Weights of a small transformer language model.
Size: width 512, 53.6M parameters.
Architecture: RMSNorm before each block, rotary positions, biases on query, key and value, tied embeddings.
Each number is 50 + 12 x the weight over its row's rms, rounded and kept within 0 to 99. Layers, rows and columns count from 0. The size before them is the row's rms in percent of the matrix's.

# layer 8 attention query, 512x512, rms 0.0302, rows 365-415, columns 256-319
096:54 47 55 44 34 45 60 85 65 46 55 63 42 53 60 55 51 51 25 38 31 46 61 50 47 51 53 50 35 28 59 30 45 60 15 60 34 48 57 60 59 84 43 60 48 39 48 64 54 46 31 37 36 42 55 59 78 37 53 57 50 70 63 47
098:69 47 49 62 52 73 47 50 35 31 29 40 67 58 60 58 52 46 56 24 38 48 54 50 50 59 37 39 67 29 57 33 49 63 52 57 66 38 29 42 36 35 58 64 32 59 56 35 76 60 73 68 60 42 53 35 48 53 34 55 29 47 88 42
106:57 66 42 82 73 68 16 61 32 34 39 50 45 49 31 62 58 54 71 38 49 41 41 55 52 36 25 57 33 56 47 51 44 56 63 43 64 35 36 41 71 57 66 56 65 52 58 26 35 61 76 53 60 66 46 56 33 49 45 57 50 61 66 46
099:76 54 53 28 45 51 49 64 63 70 67 31 74 26 47 62 42 33 41 31 48 41 48 52 67 29 65 24 49 62 32 45 59 56 52 35 67 49 59 52 43 39 45 54 28 75 50 41 70 37 69 51 33 50 50 72 53 52 52 46 66 45 62 47
100:52 40 43 59 41 52 63 53 51 52 23 48 47 62 53 43 41 64 71 59 52 48 45 60 48 67 60 44 60 46 57 55 65 50 40 50 62 43 53 57 57 45 88 55 15 58 50 39 58 47 44 74 45 52 48 66 56 51 47 37 43 42 42 65
100:64 69 62 62 36 48 46 66 71 42 40 40 35 73 44 54 71 56 44 80 45 48 69 31 55 51 30 70 28 49 61 43 38 50 61 61 54 23 51 59 47 49 52 74 49 53 47 61 45 61 38 59 42 55 54 62 61 74 79 43 41 23 30 48
099:56 53 42 43 44 43 42 82 54 53 35 60 55 57 55 34 45 48 33 42 47 28 45 52 43 62 43 54 31 67 60 64 54 39 40 15 30 47 56 43 30 32 74 59 43 63 57 29 52 45 61 48 50 67 42 45 47 48 26 60 41 50 40 43
109:33 39 68 68 60 30 67 55 41 42 57 60 47 49 47 55 68 52 60 43 46 43 62 34 58 59 37 36 69 77 44 54 52 46 46 49 59 70 41 51 56 28 41 63 47 43 38 30 54 48 32 59 61 65 50 44 57 36 28 54 47 54 41 59
099:63 18 65 53 47 32 41 47 42 34 64 45 55 25 53 56 37 58 63 48 61 52 57 47 40 46 48 51 51 31 58 44 43 33 55 68 35 48 53 69 53 53 33 46 34 76 64 40 58 68 57 56 63 56 72 24 48 49 59 35 51 43 57 48
105:62 52 58 64 55 26 47 63 48 61 47 56 66 68 34 32 31 45 68 48 55 49 36 40 29 50 37 32 60 38 45 59 45 49 54 45 38 52 27 49 62 48 59 51 59 54 50 60 58 58 58 62 43 66 65 38 59 68 76 43 52 57 39 36
104:59 56 33 45 45 51 44 45 60 49 28 39 48 37 25 48 53 40 57 55 42 42 66 47 58 56 42 36 40 52 41 52 80 36 58 53 57 23 30 64 34 55 53 36 57 51 39 41 39 48 53 75 58 49 68 57 59 64 52 56 73 67 42 41
098:65 52 29 69 41 57 60 37 67 68 47 40 55 54 63 41 56 55 58 36 44 47 51 56 46 52 75 35 55 70 58 45 39 29 70 44 45 51 47 54 78 46 52 68 71 33 36 41 47 41 29 43 56 58 60 68 55 49 60 37 35 52 50 49
103:61 39 48 41 51 68 45 49 62 55 48 49 48 63 41 34 66 63 42 49 53 52 54 18 35 36 50 44 52 42 44 53 48 73 51 59 54 64 17 69 62 52 52 46 45 58 49 48 58 58 67 43 63 66 46 43 50 50 65 48 55 34 38 72
102:76 60 55 47 44 36 46 80 48 34 33 50 48 42 45 42 27 45 45 62 36 62 54 72 50 29 48 53 54 36 69 79 58 55 48 33 54 39 43 47 44 60 55 48 56 45 51 13 43 64 36 66 64 57 51 59 44 57 59 69 37 68 43 43
107:53 49 38 48 23 66 43 43 64 45 39 42 58 34 85 52 62 39 59 39 47 24 58 53 54 46 73 53 49 35 47 69 62 64 52 43 49 48 56 51 73 43 56 30 64 77 70 33 58 52 53 58 70 55 62 36 54 55 48 47 58 62 46 46
099:38 56 48 55 48 46 44 70 74 34 38 35 41 63 46 48 29 65 72 52 65 59 39 26 44 34 52 68 55 48 41 55 28 73 57 37 46 86 35 45 68 60 70 60 44 48 58 48 58 50 48 61 55 57 45 62 30 39 38 69 51 58 65 55
100:40 45 53 59 68 59 35 68 52 46 69 49 56 16 50 62 48 37 48 58 49 44 51 39 48 64 68 47 40 69 56 53 53 79 33 52 61 64 58 42 43 61 50 31 32 26 54 63 41 33 53 46 40 47 48 45 56 60 39 63 45 39 45 41
100:66 45 54 52 39 63 56 68 34 53 63 38 69 33 78 72 68 37 66 37 86 53 34 67 71 43 40 49 49 59 65 73 54 45 53 40 35 58 61 23 47 46 58 51 54 65 44 60 48 53 24 42 51 53 56 49 56 69 43 35 52 27 54 62
108:38 59 57 40 58 69 54 44 45 67 40 55 58 43 41 59 44 52 55 39 41 36 45 58 50 58 21 59 54 71 39 55 65 56 75 36 47 49 58 54 48 42 67 53 55 48 48 57 55 48 46 68 35 66 48 50 56 58 46 61 56 38 35 62
065:71 59 64 27 51 70 55 46 47 54 48 42 69 53 73 62 48 64 53 67 55 50 41 25 42 42 51 59 53 44 52 57 43 52 56 48 54 72 61 45 53 33 47 61 28 35 39 35 57 66 34 69 40 59 42 68 54 37 53 37 52 86 16 51
071:57 45 57 54 48 57 42 68 52 50 55 58 67 37 49 48 63 46 43 76 44 46 53 57 50 42 64 42 51 21 34 60 48 59 50 53 50 66 46 43 39 40 59 70 35 43 55 70 39 36 47 23 48 38 47 43 52 45 49 43 50 56 44 54
063:37 58 65 25 61 40 46 55 36 47 50 47 70 70 44 33 42 59 35 60 55 42 64 36 50 45 64 49 70 31 46 65 51 63 58 44 48 75 46 45 42 37 59 63 37 66 46 64 53 43 38 59 15 59 42 47 52 72 48 56 50 72 31 63
086:56 48 36 56 48 38 42 54 40 53 46 68 47 27 45 34 52 37 43 64 45 40 68 74 53 42 65 47 63 49 31 56 64 41 54 70 57 32 36 53 46 49 59 54 64 44 66 52 38 39 70 36 49 38 51 49 40 43 58 58 50 60 40 36
090:54 60 56 50 54 46 46 36 40 49 54 61 41 41 44 33 50 37 41 57 35 29 70 70 51 48 57 56 53 40 56 55 48 28 65 61 57 33 38 52 48 61 56 73 63 42 74 51 47 77 48 46 51 43 41 50 50 56 60 40 62 48 48 43
079:37 62 65 64 72 64 55 54 47 61 49 43 42 69 49 41 39 75 57 43 73 59 32 31 42 55 62 63 38 70 54 25 31 58 67 50 37 59 60 40 44 35 39 44 48 63 22 53 53 48 34 55 43 62 57 38 46 52 52 50 39 45 69 47
087:57 47 59 52 36 24 47 33 44 43 44 65 68 39 43 59 48 68 36 71 42 43 34 49 55 53 40 42 61 44 59 61 47 50 56 35 55 58 54 35 55 48 52 52 53 63 48 55 47 63 54 59 40 52 46 64 53 61 61 62 36 48 57 54
093:59 41 40 63 48 41 48 38 47 52 41 38 57 64 64 54 56 38 45 48 33 36 71 62 53 41 59 65 54 41 34 60 59 33 58 27 39 53 36 61 47 38 73 65 72 47 77 73 61 43 60 57 53 41 36 54 41 51 41 40 46 60 33 30
082:58 33 60 42 36 37 65 67 51 35 53 62 55 60 45 50 64 51 59 66 39 49 50 67 77 31 48 47 58 33 60 70 50 36 40 50 52 57 35 46 48 45 70 45 78 44 66 51 46 43 37 57 55 55 34 62 42 59 57 36 27 56 46 45
092:64 29 52 61 42 35 30 44 61 45 51 68 63 66 66 50 65 63 31 28 43 45 52 43 47 51 39 51 68 70 66 53 47 54 59 54 33 40 39 22 55 49 55 51 49 48 56 27 56 35 29 54 58 26 32 52 60 53 33 53 36 59 63 53
103:58 34 42 35 13 29 59 57 29 42 40 50 36 44 48 28 65 48 37 52 42 53 71 54 43 59 72 49 41 53 47 46 49 41 49 33 50 44 48 43 71 42 42 45 55 56 58 30 56 37 56 42 49 18 22 48 55 45 45 61 59 56 67 47
101:68 44 61 75 63 56 65 47 70 53 53 43 39 31 47 40 49 52 48 43 58 55 31 58 55 50 35 57 47 60 50 27 33 54 38 58 34 46 68 49 48 64 37 56 28 49 50 46 53 32 63 36 57 56 63 54 49 35 32 61 34 47 41 40
129:42 44 14 37 57 36 42 36 54 44 50 59 56 59 54 49 40 51 55 52 24 36 48 54 50 41 47 47 53 49 61 47 37 49 45 40 52 55 53 60 64 38 63 46 45 35 36 28 52 64 59 51 58 52 23 37 31 16 33 43 46 34 38 48
129:54 57 59 36 53 43 31 62 55 63 39 53 58 45 58 34 56 66 49 51 33 53 47 54 69 61 67 56 68 41 53 44 30 57 44 39 57 54 57 43 42 49 61 43 62 36 61 45 60 38 34 48 42 33 52 35 39 45 49 53 29 37 66 57
131:24 47 50 54 36 59 61 29 61 54 61 58 52 58 76 23 67 38 39 40 58 23 53 75 40 41 64 44 38 75 48 29 56 55 55 63 77 38 55 60 65 41 43 48 34 48 32 43 65 52 52 37 48 27 23 62 68 47 44 38 60 52 63 53
126:60 66 59 59 58 43 41 52 34 58 45 46 46 38 68 48 51 54 30 61 47 78 28 90 60 56 45 49 62 42 52 40 68 50 47 50 50 48 59 38 51 58 62 53 49 30 33 67 48 64 59 67 80 45 45 44 62 26 46 60 63 58 58 41
130:62 50 38 54 78 40 47 60 69 60 53 51 55 51 71 55 64 63 37 41 45 43 46 40 61 56 64 35 58 70 34 44 36 50 59 33 42 27 58 66 61 45 55 52 59 44 60 52 42 45 37 30 37 62 70 40 56 76 30 47 28 26 34 54
133:53 68 49 28 54 39 40 62 52 56 27 11 48 76 35 40 65 56 51 62 39 18 43 46 35 38 68 55 49 66 39 63 63 44 54 29 57 52 44 48 56 33 39 52 28 46 47 55 50 65 52 38 74 25 61 68 23 54 61 70 53 63 39 56
133:56 22 62 61 50 59 37 46 30 56 54 42 58 57 50 46 43 26 48 55 56 64 15 57 26 23 28 40 39 36 19 48 36 38 30 57 83 58 36 43 66 48 41 43 53 55 57 60 33 32 34 50 48 34 57 52 53 53 62 58 18 47 42 46
147:49 46 46 59 66 58 44 35 34 53 46 62 47 48 45 28 49 67 42 35 75 54 60 45 61 68 64 41 68 42 56 51 58 51 56 58 64 58 37 67 58 25 37 70 47 32 43 39 38 54 52 62 36 58 60 74 53 72 84 43 34 62 34 83
138:58 40 56 35 56 63 43 43 58 47 48 67 55 12 41 58 59 67 32 49 37 45 20 35 51 61 38 39 60 55 32 44 59 40 51 69 23 59 38 52 38 55 43 52 40 60 46 41 61 43 61 56 58 40 43 57 52 55 44 55 44 51 45 35
148:72 49 43 40 42 56 62 48 46 32 39 54 63 62 47 56 46 58 50 61 31 61 51 40 26 34 46 40 80 58 48 51 44 63 52 60 54 66 51 52 36 58 36 36 57 49 42 47 28 62 74 63 70 50 57 57 33 17 45 54 48 55 45 42
138:42 52 54 48 60 44 54 53 37 35 46 49 57 48 52 52 63 58 50 45 63 39 51 50 39 39 78 39 15 52 46 55 45 57 53 39 34 64 40 79 46 47 46 52 49 47 41 50 39 53 67 58 48 59 59 54 52 59 24 71 57 50 50 69
130:51 71 57 43 49 60 37 41 41 47 71 63 43 45 43 63 48 58 73 56 55 48 45 49 37 55 62 57 30 73 62 53 39 55 34 63 38 56 33 41 63 47 35 40 40 64 25 45 40 36 17 45 43 63 58 57 54 54 54 41 37 55 50 66
146:53 55 49 43 56 50 39 65 58 51 47 40 47 32 58 67 53 57 44 34 58 55 57 45 28 57 41 41 47 77 42 44 42 64 61 34 51 37 53 34 40 47 41 68 44 58 50 70 46 57 40 56 50 31 78 47 50 43 82 29 32 53 33 58
138:64 88 69 51 45 47 39 54 45 44 45 42 38 77 60 45 54 40 62 48 44 31 65 46 42 58 48 53 51 43 47 31 69 62 57 28 51 25 52 49 42 34 58 48 52 54 47 31 43 29 53 60 54 39 47 43 81 55 40 72 37 54 34 27
133:52 47 45 33 55 44 58 47 44 56 67 51 67 64 27 55 49 34 62 53 42 34 53 53 58 59 46 31 69 35 28 54 45 62 60 57 82 33 55 54 61 38 51 46 53 49 29 43 46 63 56 39 39 62 36 69 30 71 46 44 56 44 66 34
135:33 53 55 48 56 45 50 63 47 57 53 57 70 53 49 44 58 34 43 59 75 42 59 59 25 40 43 62 61 64 40 51 70 44 43 67 53 46 23 65 44 38 46 35 36 38 58 38 61 62 56 51 45 46 33 46 48 78 27 59 40 40 67 30
147:48 57 16 23 51 60 73 45 51 37 28 45 56 52 40 65 74 52 50 69 42 50 44 40 48 24 53 43 55 26 32 27 28 38 40 55 52 44 56 56 44 51 41 60 46 53 62 45 42 69 59 62 65 36 61 60 41 43 58 51 48 35 40 46
146:37 40 25 41 66 50 27 74 45 54 33 54 39 42 36 56 64 42 67 55 44 54 67 33 27 41 46 60 47 52 45 59 31 36 39 44 43 63 61 39 55 54 43 46 57 67 58 48 41 56 63 41 76 49 43 35 54 51 64 42 41 47 42 65
130:50 51 47 52 61 55 59 54 69 50 47 36 42 52 39 52 52 47 52 48 41 37 35 34 74 28 65 54 59 54 56 47 41 43 50 26 41 78 48 49 42 76 40 42 42 50 49 31 54 47 66 57 50 52 32 57 40 26 50 55 37 61 42 41
139:35 69 48 63 66 58 49 58 48 45 28 59 51 62 42 72 49 65 74 43 45 40 49 58 47 64 35 52 50 49 47 59 36 36 51 49 44 49 35 41 60 54 54 61 47 67 43 52 34 33 61 45 30 64 66 35 35 84 68 48 52 28 57 51